Weights of a small GPT-style language model, trained from scratch on English Wikipedia.
Size: 11 layers, width 128, 4 heads of 32, MLP 448 SwiGLU, vocabulary 8192, 4.71M parameters.
Architecture: RMSNorm before each block, rotary positions, no biases in attention or MLP.
Training: a variant of Adam for these matrices, 119M tokens, 7251 steps.
Each number is 500 + 25 x the weight over the matrix's rms, rounded and kept within 0 to 999. Layers, rows and columns count from 0. Numbers have three digits each.

# layer 2 MLP up, 448x128, rms 0.106, rows 37-173, columns 0-31
460502488474525476522464549500491499532456475567488480500497440524513513470486511526531496532513
491474453559486447543514454468525493520447504485500524495519454491505537436532520540486496505476
502470519508496523484487495505503506494499497513504521513531520491480507512464510512527510511455
521481521508487479523471509525497516447499496560495535467537464530521514448447506469509517497486
572555498490537432491503503450493520470538502485504520507525439524468520490521526451489517485488
513497472489550496466485508476501491514449509519509536487487493530470479506518510495472509556513
516494498488523481526500485492500516454512520570514502504508516486504468494493506464497490485528
502527473491514484473506494492518519522517478480491484498451521502506474481505496500512481486450
515484489534502508482486475517538499507516547455481526477511513499493505540497527468530484473481
503508476503477514541526500530478483563478530522504514478473482476531499477501488511534507472455
480495521498497470487469465487484485513473471499520479471526498529540478497468491547468525486480
524514515502542497489506502465474517510497482489504515454533508542488500512449529517499470507483
519526491511511498483558526508498518506502500448510465538547483485493510513474493523467506510491
499519531501541525450509534477477531503485484512487481476519469519495471515523495482516494479493
493508503517562513478503465475509534457544492456510479503514494475490477501449512494500530475495
524486486475538513510568470461548486512496503528469489527532492497534487525487519470527477489508
473478462481526520511490474501463504501506487474508499483523457505492539489470466511514501494515
481519473511535502546514507528504441502478511489516462569453515488507525478532505481487497499509
487549525499504475527534524477488501550501497490450532509531480460544487442514506490459499503546
518518470567516492481487492501525501487494528461533481541515503491469441540495480549531521479498
482499480528490510466456487512534516474492523540481502511462503506508473535505521491497499462531
523503499484440503520543542498527507500448483470497501493533461514522538511459473490483489498466
491530498518564493518507496514489496505503503492475501527497502480513500467526493473466491498523
442495503547500542482492482476493498476516500510515515471596539501501483503467516461507489498510
508493477492494486510486511526492500507466505542479471493504442522528476499491506531540501507510
512582504496533470501519510514483460483489530493498445474516535477494480478474478513479489498484
450477517490462509508461484544516478471432472561489459529514508506490480478489484495457478521514
521509482500421540512536517506516460482487463484523518500511491511445526523538499481488483508492
520492506461537574509482496538502507496510522526482482427497501475525480535494496463458498487457
513499462517507510538490506495498515537473467484553468534518537541473470520491527484451505521506
495540551496474531498553520493508511514428485461517518547519529532483524532519500484501489484520
498482529525500465521521474520501493486497487474511481492477504487516502456527502511542511501511
486468489457538488483501512490487534521552542463512517523473527512507500500477515450502481487491
560504514526471492489523474476492507498472514463466508530546494512473517469516489470479520526519
512489522509503498474492490521507524521487524502479503522502484475487531506480486487483467485477
535510499499465446474462540478486576505513509498479491515511433503472474521494479456517507533514
495504509506511531504503505551519478461524512565512530544479494535526509484529522495528485478526
496569469502502471440528473527519493456559554472438501468559521494475495525453474531472507484431
484545518522490495470520538497477484495525546545499503557537494458466509470490483526512523515501
509586522480523496492480499514497541536528507508467521523537507524484498510476514542502513450523
504479500480534497504488550480514494497504491531484499460449465508530486452507473521478474493472
501515559499551529538482470527487517503444475517476492534511477553500519525503521527535489497478
485542491479542480548523476524531497495543498479506507503490460508523474483483488555512515452496
474455525517514517510479512517544498511498523504506474495495502492489524429510510490498482545477
522485507511484524541495487512497494499496479501536518504520455504508477494457509495497495522531
493531508525545467509495516489500500491509495509489501553491473479520492588487516520588528511468
504531506477505487493495468468486507553510475473515522502481516563476508525472473465467492481518
493536504519459470491498548494499524507473465506502506481541484544488515463486555538526486501522
498475510515510475493458466499467519493533485483560503526497522522500486499514503477506522516487
522511500471502525495472494512484502507482532534490484548515484524532477526485496520483489514493
489511510513487498495521516496477482512489492483525500451514468534454481501524492540508484492509
484491497503491542489555494501484489512485486505469447518548534539504476503501513529498456498485
553476532501516516496511555495512517527562510459505530455480500497499548476492510473503488505505
534529499497492501524491505477502495538424508498494505498532540496493506517494492561486498516495
488527505458527460505522546491476484466511506528523513528478506474462474519476550465508481485481
469470513545493492524448458517525501553470441488517465494480504495481504518465502505477532480545
501472507482516478481452518515488512466499513486475465495534525477486502501503476486513506471515
519460459473460506530493524517494492501479493532506510515465496559499498471520502523532499521494
486520514468496460489519491518488529491516490507478536498493482500486489518478445500496510496481
507473478512502483475507474484474525497483445513495496526482506467439518528470494512519478515513
506452506515522500480475532483479487506498505511499501466502529505522492503463506451500472531498
540502476498457495530519470482512513510514506491491487461500513550483523512485544464483482496489
507488553478522491495492460506476503482478508496477487538483485495551472512507508503446490511534
471501502470470467484533525530484479506500500490482486517530465469548578534527519446507501500504
508544512518519504496502546510483493496513502478467565485510533538444513476497491482453489512542
505519492480526456476533503464492496561534514477502516477459467540479535509487543529491507465508
522460505491563503487505473500515497450519493467491500523479479487493464524538500483500487463505
509499523505555534510483511510548511455530460479501508487496506542511476491501495532456489548452
512491470442499507534551527522501450561483501468499451541441479477473505555517493493510499513445
491466505491465534528479482492483440516476515492521498545482546528521443536503495436514526477467
530470523510500502479488493522507502521503530485514503495517488499491515541521487432457536500509
482511504511427445451501538469516524518558499483497501538525481518467496490499505525529490509486
546484528534473522521486493503464539494474495508489505498535512522511529527472500495512517511474
498476517491479537507500480518496475515471483553540526490501484530515508490509484493495501526507
477471488534502459530517502525479467551495464528488435483478539520481504461493493528521503518527
497460542561505481514489488515489512526467507504501480472560512493476474494456510498504512573485
519484534506469557495536448498508469460471458476473494522460559524490531502515500495526533510505
503454535485473536538468504500521496518426465508491484517442474514542512480498521516466480494492
517494478495488507489499496509490518449494492507464455476490530440535509491489517456445513473528
502495484480445473498504499512495514533464452534517461520515561530490522486538515423514506545523
477524512509527513493490466515513486503508559501518476492482488506519505573495508526504488451528
550537507489543485512481532475544493506542474531520543471537493546546517507497501466507502492525
505473538514485498534512501541519484504511535517486514490508512520508545448469513491482550529521
508509533449547504502507503465481478506464508477515475499442474469469511525548543508488534519518
497494503500479485580477493528537532509525525531535533509512529539516507464496493529481507547530
491489483504476532540468496476501484466485468504491487454517504468505485538525522536500527487524
534474506533488540532542474506487492450503487447457502519473516507516516512504464503505520491513
511533519527491531478536477491511492505491479420477485486513489477482475552511505524476510493484
483488536517491544515508489486522491499491504483483521511539474515530483534510482458476494523506
475450487482514471481541521485558535466512525504500479527479472528549514470499498551487488450493
489464518478498481542477471521495507486524509552489521502530473504522482476465475446463519493485
492525459562521468428512482499513549507492482470494509482526477529526482500491488515472491503505
503452470473474495542504530498541499506478505475485472483496464474538517471505444517506488454544
519521458520541511489469459474511555545536505521536472514514539474509500507488512509512511498468
533479501512522498504468515508515489516498466508473497519472484482549557495503512473516513444486
516494502499530513497496512507511490536468505508489498511482495482493496497505534443488503484502
510497492499506542508507500464526501465514489475496493461516510493494511436518536490512500452476
496528488467512499530452487497526479501502506510547511494505493487540504511486536479475473439464
501502493537531519523527529508495492510444532462537473489516518490521461483473518506496495509524
548457543480547521491487516482515516551544534488517487465484501505517514527504472485489506462493
527462468495497515559548521524528543517492514486516473478514520536483513497476448554503500465484
471512538499509523493452528512495504536502478546523508520517492466487498520504488471513495528508
516485522475510546456465475496490494528491469485475492520503479494509506470510469502524494466500
486501548494525532470466482460505516521513521564489488505493526492476510484476508508503505523487
497521500503495474495500460499500477494512529548521493517493496508508499532470506534500476504481
452506524510501521490490461488482489493479483529456514512475478518517468525501505489523491508489
479538511470526507499525492500524491478531479506538504493458502584486520519533501497518485500555
479494536464473490485447465521512481476506471467495563500534501521534451498495507492507523510492
506476454477545484487485511492484502464522511483538529482474536489549522491458466495546498478514
472470467492511497502482522496508510510498509487525523490467506490547502524511470499536505464508
467486517514498454523518500548496516529492503517505487489508538423516533503486491467533496512485
498585501525495488472524482504519501519466485520458540531512529531419509513530552524505507481473
527506510513539523444484475542482458504503516491492493491507520455559517561495540460464499479498
446516469491465465483489513528496502471530482466497496516486535514539493512480497548496506487461
510501523523546551531522499531526499487476501491469511496485465496477487538469503533483487500477
480523541547551515529504522509532497502534494496532505448502492544528485562512460518440498427493
536525526488524465551503449515505493502511537514483481495503509504564471520502532548491515534492
503508513546532485489533473479524486561484550447540493555472531440513480489500496513426518521556
484498497461492459485436488501500473473515495497484501513499465467497479490543469501520526494449
488477517491488469504479481512485520513486523533490503499452520480463478481527488492512483511496
474487503526473516450438483502514482433481494508501498488509523490536511504501498486526497447508
481497489479497530509539493492517496521484466504495547506493489495504515495548502509519480479489
488491472459562528513475490473488507536477498531502495519486515475491495479464458449470488508456
462530483472515511470574489467477530491524501497494528483510469457462498456541473442471508483507
503556501515511517465517529500480510494504464448506487461460472508521432551486554479480542480517
501469494506420507480514477515536484471492490492513492543536482521483494494508459515455484534512
535495476523465506500505510486503494482474469481529510504498518519492535478520495522545504549503
479489507510523508476490464513513489489567458515473506478495515510521470513484482501521522556483
498539565493511559491487484504495510552548484535493496497470504529489557515463492539476474501473
493577485485511452490502505519459500483491502489493500465517505516473493479478475489540516533484
505513442536441495537511494519503469526472476521542498497501513483519517472485495515582517521526
523504528507525462475489488497510509505536537495468514482513510510494476549529505487498524451551
542509576509516507508498498512500483506475503496474493549463476479479449510490501522519479499522
563494504484520478520482471538471455473473498447531504516466448419489476576426502494502495546532
484494490504534495483518468524510545518528546488476470474510514488477532527493491515474526512488
532531495549476481480555535508487488488509534501446494465496460541432509608505526508532510470536
438510511477495515495513493518512495495492486493512514500479517540487498479486542490469502502496
# layer 2 MLP down (transposed), 448x128, rms 0.0967, rows 37-173, columns 0-31
497478525509506517494515506510531510557489498539505515502495476505483525451527531493532442537500
532482557512490487504501504512502489526503471548501465507506472513507512555512496500488591495511
506499481478533506511483499507515513515526535479482501469495500521482500512498496467479469478475
480517483496505483485498520483517518530486503497539490467517494512520499492506523481500607506486
484510504489446420515521465448499540485460446477473484479526491481496484488447479485486562457559
522501524500526522495483502508512475506489539506520473502497536482502497487506490523506445502517
495467548505521505478471496537518449484528505470474514454516496522502506457504473508522584513466
499469476513536524487478506496487524478524531520506540500439492508506522484489482495488509480526
505528526466536545549531524466493504516532491511459483496517481537546524525477486443472488522517
505499467520483492473496543574506442539525513503487530457537501488483519529534520520498384522476
521544485515519464498519484484447506476502465482499506504491510510517519480494487492501480510442
500469520512502506524502498449497516537518517518507505499520464489515547507505496506509597499507
510519497545453462493526513519490475526510519462508524496505497485505536500467515536487583497477
521489544492505483513489501521487467510517466501497530527492495484475512497509510526503531491468
532512535485492472538513523566492489541524511453477537443496471448512493436526503511482470492466
509501505503515508506473491546477471507507482501484463472541504519530484552473523506524508521478
482527508494522522517484524495483513499476508531485485503489474492510519506440497493515604500495
516518505480526529489486516501470474510452534499488459537470472489509509537492507528505542540532
465511531510500468519519507469475542525510500500472532519538499495517511477486502522527639498523
497516514523464500526515491498508484475502496447516508510477490500507517524495519506486506462490
489494482495468479507490481501528487488506474553540494518507500503527516511502501535516447489478
518464519459488532493515509466492455504474512531525512501519484520504537479494523487472567541461
508494521509479511496507485500457496514492513452504485474493524549499486524491504492518423484522
523525515470483461490484535560516482505496489464503528527464491470510478517534479490460447496541
496487499520536523499508482519490542476452488442506527505521546503478465449501537523474517482476
515480489526486519507523519526552468479490509505471540457432493538529461482527513501487464488505
509480453471457472472479486524510457504487514443484533496520513517500481520526451515464563496529
479480481462562467491512508533494493482491511504496510483514501496493519501511529477506462481439
505494492530534501496466487558499460512514464476496468471513481527519488507482454484439430471511
499479513501477485467508492514484498511494479508534466532443508509475469487559542493479414511540
504510513460478523486457504495461502557524514506504518511486508511465524531531519517480544473534
501501481485519487475487501528513486509495495513507490484489488528478492518492476471512406475507
492523519459478523520538519542481526480505511489469506517496487480507480486512498524482592501469
500521525523512509532486532484464510510488501481504472496504481492497514515477493522545627506547
487477483486500510501516479485487499514527489538511473514491481488525503513520517484519574497542
479527523517481488503522483553543459491506479530486511524483488490511488501477483464469408498496
494509468477547510505523467514469485488467508499515475492493465552490451513476474504532520505477
528515482490492466499508489506469529513517454541526486539468472488534515443533493478513542474504
469501560477502496531479527472523497501486499534506511503504470505514490446576478515522432515484
521545531490458503472469514453453522516521526446453464517555497470477523491447517507482538480529
494477483488531461502508520478473517507521520528495567471504482488514528476519494522531494496506
491519528508570538522464529470448531528512475520515487537471505543519483548465519513513544524500
473484474476484510518466509521486506495482514506513520507463501493510567529496476501514493534534
500491509509494508467494524581502487510501494541480440504496508470478525473514517484536384507490
500473532496521519529501506481542486497506521487499503446493499498485530509451504525499412517491
516506488494505511508517556436491474466478500459462488493510491527522470486450489422512426474515
516512485489483477506541512483496505486483491491531497494529475453517516494476507493529587522509
483528451511513518494512493540501481509506504507520527516528514539503529525484531549531387528470
469529450525524519509521536515449473506532500484484511514467477480538496463474502469530498524464
520527488492510511499515496471492493512480495510502505533509479528506532476505481506498643489520
486497516487460526514504495499487494476508499518507520530492504506493499496499506475519536512497
528510496479492521519504540476499499523516480485509489498538503549474489478478521472483510451515
499475507475549494524517529503517473492500504569495509470488499478502514469506486500493400495500
496505529504493495520501491467486494536481482493502539520509491499523501501502505500499615539495
499495494536514500486546473459491558491477469431506478518523473480489513475478472472540569451496
470521504442502499480504498491497495462534531540466488472503548534495531484490541533492432528456
484488515461504507477480509530499506471437494504472531529504503509483556495555485478496414483509
486488481486508482477510491474499485477516432482495502519517528473481529460479459516456544438536
509483504552508507499482509502515520538457533502522498497491510504488514493525527491523488482512
513507491495490493525505536540499510516496474506487490480533492478529489506534479487474398482510
484529487477502524506493528488549502496494467540512522508498462484490565482504466508494594498508
503471465483446496526525500465465547511516518514493450504502519511468500526494512484445626527499
483512481478457502504492527504469497519534490510502483454508503521488558514480509515507395496490
515535486515494480451487519529497478485495519521498476487467520470513537532464491493500508539493
523482511546514516489537491477491537500499536519505491508551491487504505519477498518519541497512
512489529494505475477553458515473492505563496532483443495525449481485518517478517531472464497430
536501484486491456504480496511514516427562499459498500523520502468501434526513487520511488479492
452476496489539497517519507484505533506451495513462536469486522477529464465466495506509525484518
505486506509478465529421505484480480474525550495504498545512521425513480474501463479475555507503
496494548507459493504498483459458511505510505461440507526543497457517498485445464513536571496494
506499469509494552501494488456490500499476470482474519510486490479506567455482476496525488486466
474524554494466510467537529499508462523492472517521486498492512506483538512549463521499439527446
516531472469497483504485523474501550526502542500509503490486539507469513510536505493517560489483
477514467464537506495514503500496512493501509533537505518518493529510537515478504475494477496508
477493515504504488486499511525532484561482484536501481483483484488489518482495488532498415494510
497490514498527462507504492467535514517549534462547469493535515521478491514435483478498552498493
455483497536528534455488455502533441490495511482559530463489493525496533450523457526496466499514
534517490486523526460452520499506501497488509520478496444494504512518497480523505499537491490494
519492493526487496543497488507486479498522455503503502481490522458537471498520539466479536459516
505502484491448491467503525498564549545499502515513521498462497478514501513571530521529352492525
529501485522507496505477505486489533493486518508493490521486483494496516488472473487520543489533
506507490476491530480517516516485543529511495444494523508495516468546478466493499496505503531572
494524529492460498488488499446469494427477481482513489508525503471471512518488508514513549481484
482468480471508522457529488534464493496463487561494500493471485444491474511509475497491423528527
485477530489458467490525501483494497490558510479514532488464497491495512462484505486488564493513
517467443522537514491515514494522469469445465445518528478546499477544495520494473525452514499474
504464505506503530493492496540501459477469524491474483511441500441480475531528483505484488468532
487499498504482515467517493533486484507487470454463450509496514483520460500493496512484420501485
473478536539499501504540498511531505475487481487488486511491480515493504488498497482499585510498
488516467469503498500490526474501535498489514435504479505504479484521504489489510495488639468513
521513524527494496484479526558496438505507440502490416463454513501499493505518444540486532542536
502497525529489543488502498482501504527473484470468502528503475515556494499500495484462505526482
490505528473484471541519517554511484494496494517493499530450511471521483469538495491467360483555
498546511480476494538525522533467495526484490413496470495514537481479496512488499493480496507456
490495529502521489540506461482486512477507497481475486508481520502483495505466509478455525526458
495490536490536507497503503437515512521471457482501470509493478522510534525489472490492613523521
481522510478493485540507533482488483434461437532494491506445495461489525516447533532486444488554
526497520494495472497470494531520516477478536510465475496538515450491454493524478441529554506513
492499509513484478542497468500448483501502453477493493478520483532505517489521490473473500482492
462490463480503524482518506464480511504476491458500534505468485544532495454527498515461452546501
483500467518459515513482551496499509499509506498500505518505511505500494473500467540522398480517
516479516488491482472500477550502490473462452519553491473522473478494488463478463503516460510506
522504491480492493495502517515534489530527496521483483527518523469501524493514527503504473471473
496458480506527493528496528468508516510481509440532524505495483507500524494478519522505580533507
480475492529497464494488492544481452542487473514476503485470519501480494500533490490520395479510
451473491502488492454435449506477482483477462497477506525519498462479527517503493496505485504544
483523507541510500489470503499503427459519475521460507500446510533534466551515490495515384467498
488505520476504531476484534493470556509511484484511528532504479523512497519457493465514540533496
482487487552520477500486475515497498461486491508522463475501518521491503508446508504502425479493
485489500494448492502492514524485510489479493529467454520490495499508496527554481459489579485496
473516511499496507531532503545499512517508509529489522477494525466501529495488516509528612505512
496539504482505506458454515540485548535478501475433431517518521497486485534515510487463417492474
546535474514506539510501505427504533546488516477510480505528540504491461528461527504457617481512
456479485486486505476511517503515460458509500531427470516484500504528498476526490461473367520516
500517445504478514481446488527485482527503502522504474526486491566469484487539476467514474501487
482492498541504507541486531493504494528490490499509516492518536565504476495477460533423490468541
481471510452467522523543532488530505481496501532489539525505471543512541505519492524468545510517
477524516484459525465516470462490491498528489453488496482482501457498583442478460509452561489484
499540483494513477516464505516481531528491488498520499532499493478495516546531524483520476516518
488484492447491492512493510503485489492504502509471495487495476453486461499520491505525420490532
502500501522575506526453513433490501535494507459463497490455519519515483468522509510516536480514
475484475534531481505518478513499552478502531492531520490518529505501530481455496515498566490455
493476473468504461479512492484495472476517496536498483485471499513482512538589530513519500499528
480506521516544508473501500455523482523576531513494468510449493489459467458531502475489424514504
448521505473488504514512483498522538473526485502449572466520499497505518498463518526496429497494
492467488497483450484497497524497513478486523524488492511474517534505486494533442468511427455518
479481485507493532484485513439468499529472504500498519492489493543494542490516515510540429517484
467504491532491512504475467514469490495481499536524455502516555485489509549509554517504493518496
495519514502507541478519468480460494498496475541507470498481510554500514500500502492503408488487
484513480485543482508484497473498494506510497500482497454472505501502524452469492503504451531471
489473500464561490502530514466509498489436471494521495501507465521509513468483542503503496498479
508470489511500521481544488556475460488479453564564440443491482500520492495489483491532375500550
526503527543474489515506494550509480502483513481556524488515481485455489463477482511532562500468
459514525472439486523482494484501522524492479580473484503517499500512564542504518501495490488531
490494493502505509502502479484552500496468521493488471500473503494459471471490484534508408471506
467511500501518466487462512474504477499489513466526460448513505519489477585472514536505433503496
504500502488497516514507499468483533514491469510506509486511491510493528522474517487523452497528
# layer 2 MLP gate, 448x128, rms 0.11, rows 38-174, columns 0-31
477488517495484457524492514506510455482514506502478520501543479450533502492509485540492518507465
524501528495515508526484487519460529517485498495497502484510478505537476487485479497503504554498
492500532500504504521485528519494487444482490539507509436492489536486520434460514459492479506505
510474473509508473486565495468534484482513520516524498547480457516489552485518564525470513484455
467514465471457484505519505499477510487509496507504509519513470511513480535486528504501522510492
502481549531513540471473455566504467487504485542498478535426521508497450555516487526480486508497
532534504459505552528499502495533506489474491506511493472528510461490502536506488477489466496505
505482531491470467523474495473522536548483438462512524514509466507473532510516539495491494459457
507496502471552466500537500491508518443520464516484453521528522511447492502486555501454481559528
518496497492512506504464476531492481491500499513473459489504524518490476483492519480516505479477
508486519513506493496497469501496488524470529488527534497531536486486494486515531522507496519493
492503487510507492517513529517491500531474486497475502476470502514506520496502474517485485499470
473510505476523476504484525523510472489508471504529473470478504489479500518520501482504492487532
520511503485515494489546507541479471498535491490503490511473507497537484449461456491509482509476
522498500488521524477491502507497479507531509507500473492505485515538487495484524511502477501476
485494489517474514470508479522482511518453480473524503487502487497533526516470488535514513497511
487486476516483473473464508520470442484506489542494490538465493527545476523490482539473491514485
487558530502484474526522521520513496541502458514439511555505459454507481509526493458473517495557
478471489492467469506487503495507510520495496538506532523494521505509496477517486474490494502491
517475524499460517479480504489519511490522478496523470484527505551469515513492472488485515539481
528469512522461523523507489529484481485462494506503527530504513524522506516479477492452493540508
535482510486540521485492490473491484538515538515545535542464490483507539510501490507512515494493
531481507510502540487502525487505507506483499475500509537509453521487497516517501483496489502540
499514501409513480517489482547480463550458525489499478486459511482511479509497513488509471493482
531503494471485509482511433462533532554505490461481519552537469427479534495459481521529507511486
471513511532538524496497490546530449498455473529518492518457490462495489524547535511518497471537
484502506478479493503517540496489475472518496525541485508502476506459561485520569540547549469523
489528473526507476463511482495521482515541448469468529535498568434514483498478510474444486529519
492524496486470507510499530526525488517493491526499503538529493506571503504516529471517514496538
515510486495524525485503475533544472518503497509541447494523517505537465490501509471484489494402
481484494468473523487450487528508490510498509527505473507491522501504493530526474471478503502472
485457498485509502499495514519515498481498510500528495482491496523514509514490494537522508468516
554516477462459462466511439497507506487493521479462496527506494510504504490493501481480497521494
495497558493515501501477487511526533501500523519492479471497484497517518496481461499502516504518
480484471507521558484515482521551431495512533484516499490508564489531484488491496498491492474473
494520531493550509499516454521499508478474542512514486533473466518476506526514508447496487508488
492564475480474495453550491528493500449550562450479531500552531488518507569449511524485494463422
483501509544431523470485497493553496510500476452516485487511528487478545493505507465516489497481
466492498470550495531484517517517498516514474536504486520469497576514535516530478519487505509503
509499456447496538537511522501498498513450466488477514505494503527510523477492486504502504491502
497505498491542499510455496557516492476521482556455532498469490553509503507492526472557498515481
460498512446478515530507493527472479520505519528554481551466467524484447502529480469462492538489
505510501500485524462510492498527515528493463533510515496480510489493512490522534513528500512498
506506478501461514454489550494542527476472544489476499493554489500487491494476513513535490497465
455534486386462488548517547506504484488494552529481507488516552505570484514482461527455510491503
490538477507494497499469473494504497572492460488522475515476530574478509520494499492490523487518
477522459495465537539520477532510489481484493506496514526547514507505508492504455498479454513526
495498484490509558554462513513485444530457537520512527476514550514502484497492523483478501489500
532523479497501523502500497510511491502491510557473432558501513537532511506511501532501499520516
475487500505506496471478465500481491530517506519506492483494526489524529473513496513476489511479
553506537468492505481503429511524474476504512463525477488542528485505474503520551464451464469450
497528445509445519523493460523477500499446475522509443555514521495532470510523468485503460482536
513505514507458499503477492515514488539483512515514490481509496500496506520520477502500521514476
521551538511478437456538505478479501458513494534490498512488511485471477515511512510505527532457
543529482467510462476553512471467469466502568505475516500538534506514501461545507475518514527486
540496477516493495502505500507495502513528548485530487449514517474518501570475519489515519502517
523475466500487472513504503511509452505518510517509522510505487535479512443500489525549492480532
517495463513509500491514524482499480531500558480514483466461524485470482518476524477519518491518
473506511505519530555486515493512474496510518466496499459498473509573520467548513495482525498492
492489480542522504491509501511462510492489503514494463518504483472496523515527499461521518488445
522491499493510508490532463487514543511507499501500460462536518534522519485468533458455476482482
567535475527521494501539510511499441484517511461527527485498501476484480526504501494508522509474
485473475485548534518493504486553477497502509538528484501472478489535486484523472521460475514485
508514477478511452548546488495506447469489503477501501500454516506478484488512526475503471501493
491518485477522517470445507480531524470480503524533489516558561502509461515484517538481490465461
494514510510461531481441489517486467511485474547480475480530500528493547507481470463497502507535
454499529474527528488467507513476515482490499481487498520527448540528441498501479519441515470484
480530548476536482514454531484533554495541455552456508453524533526479505495451490498520510501467
468498422499486552523515504542497487471488511563510475530440494549442505520497537492473493484498
492531531498529475491519484511502468494448490498497491481493501499513443530513536524508501519506
441482458510489522495490459483498501485497494493445494495491534469541493437453467472504484514486
504510512501467490505481501544510515476476501488565501470513443534549552507536471520447480496513
526499472496464505484513508503520500462495532495482500511492493503497512516432500516527499467485
532501497505474491498528505492499527478454503511530500487521511488489506498515522491492492466498
497446529513480502520465501524480479498462500508491449528533527462514473518465461482409484584508
473491486411505433533493518517486522512525503573469466499533504494545472511482534503585520477530
489537531477465510519494546500527529494481464484496496477481489497491540465543497452518513490499
509500469514530478526512512518544482476536482489500478507500517472514494553482509497504514468506
500476498558480488505458519493499494469512474548505474565469474504556482493523531543491513503498
504485496508501524477534464509504482458498538485458467479495489522493514502477432511524494467513
476524502529517440522520486510484493440516485523485459512560531520518469471504472484523501592501
484504499513498485525491476481515472480521531451498506482492498457483514504477519478493504490515
495519474514466520457480457511500508495492508481448474478559504505560494476431489485452510541543
493465512499522500506483491511503477487520526542486505489494522494443491500479478466527498498492
511464537504498530477486508513506497462466510475500467443525506475545482503501496523465513508509
471460466492498498453449513529507531460513511555479456490489552482485564528459518479491510502494
503469485452498496491462518530504459487513472538529502519470510498505496511547467465539486453465
508420484483513495526452492507525444506481487512506493493482488485518514518505511500517517496519
483479494462528514467542525500530483483530545483508498561469474501524522472533492502517517492522
480463493532494503471484441511512449542507525528517504509441522447517459485520499461460470520483
471478483523499525515469503495517526484506448576489480462526503513484512502531482498514460472491
492532517525545545541504453506517536483467522541525476498488535508489455528499540485507504524507
500525492481533526491499520523509503525476475529449498507480516512473524471555510553498493498476
474532467507519495515485479514499492493491451460502506547469515483535516514468537519480518488472
495521524511482537472515514525508482525500480511482504537515500492478522492513488447499529484526
499462496493457507487465525514527527466480455550504475522564530485498435517505492493502483515552
507514518468477487564515498515498518468496472541480498530517523488525523494489468472502458525538
537511500479486502490477532530479480503509542507556515529507501476491495468508478520498485537496
466489485521487500468511472518471468520471498513490569490486519539509439476546483571496509545497
465549537534493474452472492528507459478513466501482493506474489512513475496533527523475502522506
501483456535478513511456481527517491531489460486530468460476525508477520492508518521459493498473
504457464515515464484479475496509504522523519528533484435478526468509536490514509539510478489497
509509486500504531522488486510481543488507496508501494530499539509535501490455478510451485508472
514478496563480505485517511503510509489511477436460525463498493515464495467542492497481495481492
508487516508526512472537503504485469509509488497498483485468500531493510492507497508502510495490
502464463525451550548515541478500498474445479502452522499524490526535537461502508498476520545504
506488501527466508508478462497517525472464496498498518533526513552532502473445499509528504475518
483490513526486515492483468531479498492502467517483507517481513499482501531495498514478506534485
481517468493501463507541513524500485476498538493534513496534483480497483493529511526515501513433
482500518512508454449521519494485493526518503531499514458528541476486492433449482493525460520522
483506527477483527531501509513547472526512461532548545472479470514506564518521480484491515500521
506516509527489526510484511538509462548469507566481501486516520439531540556532536483498499517518
523484525509499545476503449526522490520543549529530516509499489477496504514536480482529493527465
520493481473480446522500462493514488521522484489506499474466523443512526473500543514493514497531
456465472498451532515495461513506516509440446537508520519488530496492491468476551475446477523535
526512471527515491515503472501493519500479488479503445467510498464511460501489521529435500488490
507489471458568502492492532489497510526495539523568530526505509484548455519484500458467509438555
517462492505483453518494491476502508503469536496493468470492497482554470420505470494484488480488
501481481514469519499498498536483504505515480489490451529528507491493515491520498484497477533509
490519525468525511515482504483507475478466516475485451484470534470488506495528536473508526435490
441494481484506505538549479495516490488519481488516520513463492521570542479502506503498501493502
452503489448472501506480518528498464508492514516478518482475528523514457495528469499488509512518
527465493514496472526431477522473485512436492536471498553457560525557485502449517524493508537522
484480464539536496513507497540526474492476544502533424501477458534555505514510470515450476516490
504510502481569506521504526524504499524520489520497494472454520447511466542484522507533498498496
451481485503469511525490496486523504554457477538493511502519522523485509525460521490481507503524
529497474491511497435552506507529490527464503464531482525445512479497496489533464525488494479459
454504500523518474525475531512533502457494477559588518471505494488515486465549518525487513461508
470494506507482546551472453498503511528508514523479491496487540523497503516496531530477518504504
521489467431498496503531470505498483544463493508510503518504524494498519486452496467506506532514
501561522503464508490486524457530529498505512472491495473557543465542504483479498499484492494469
547444479481501457563535503556575468488489511563501487529438511522531469504490501502568514476543
492479492517487549498552548473493490518497565518554517489508465534468500522481485496524462528515
474518497453504491464465511485520474542500494487492511546493509466514504469499507504475462520507
470502494490484531523489526491499521527472521548511466525485500492463532473549478477548482452495
504486499534510523501509494525500540471500525487502472500524487541515485516529523511480482524483
462492499470500543480469464521511504513477488515529466495456527491495484514510514486485513487514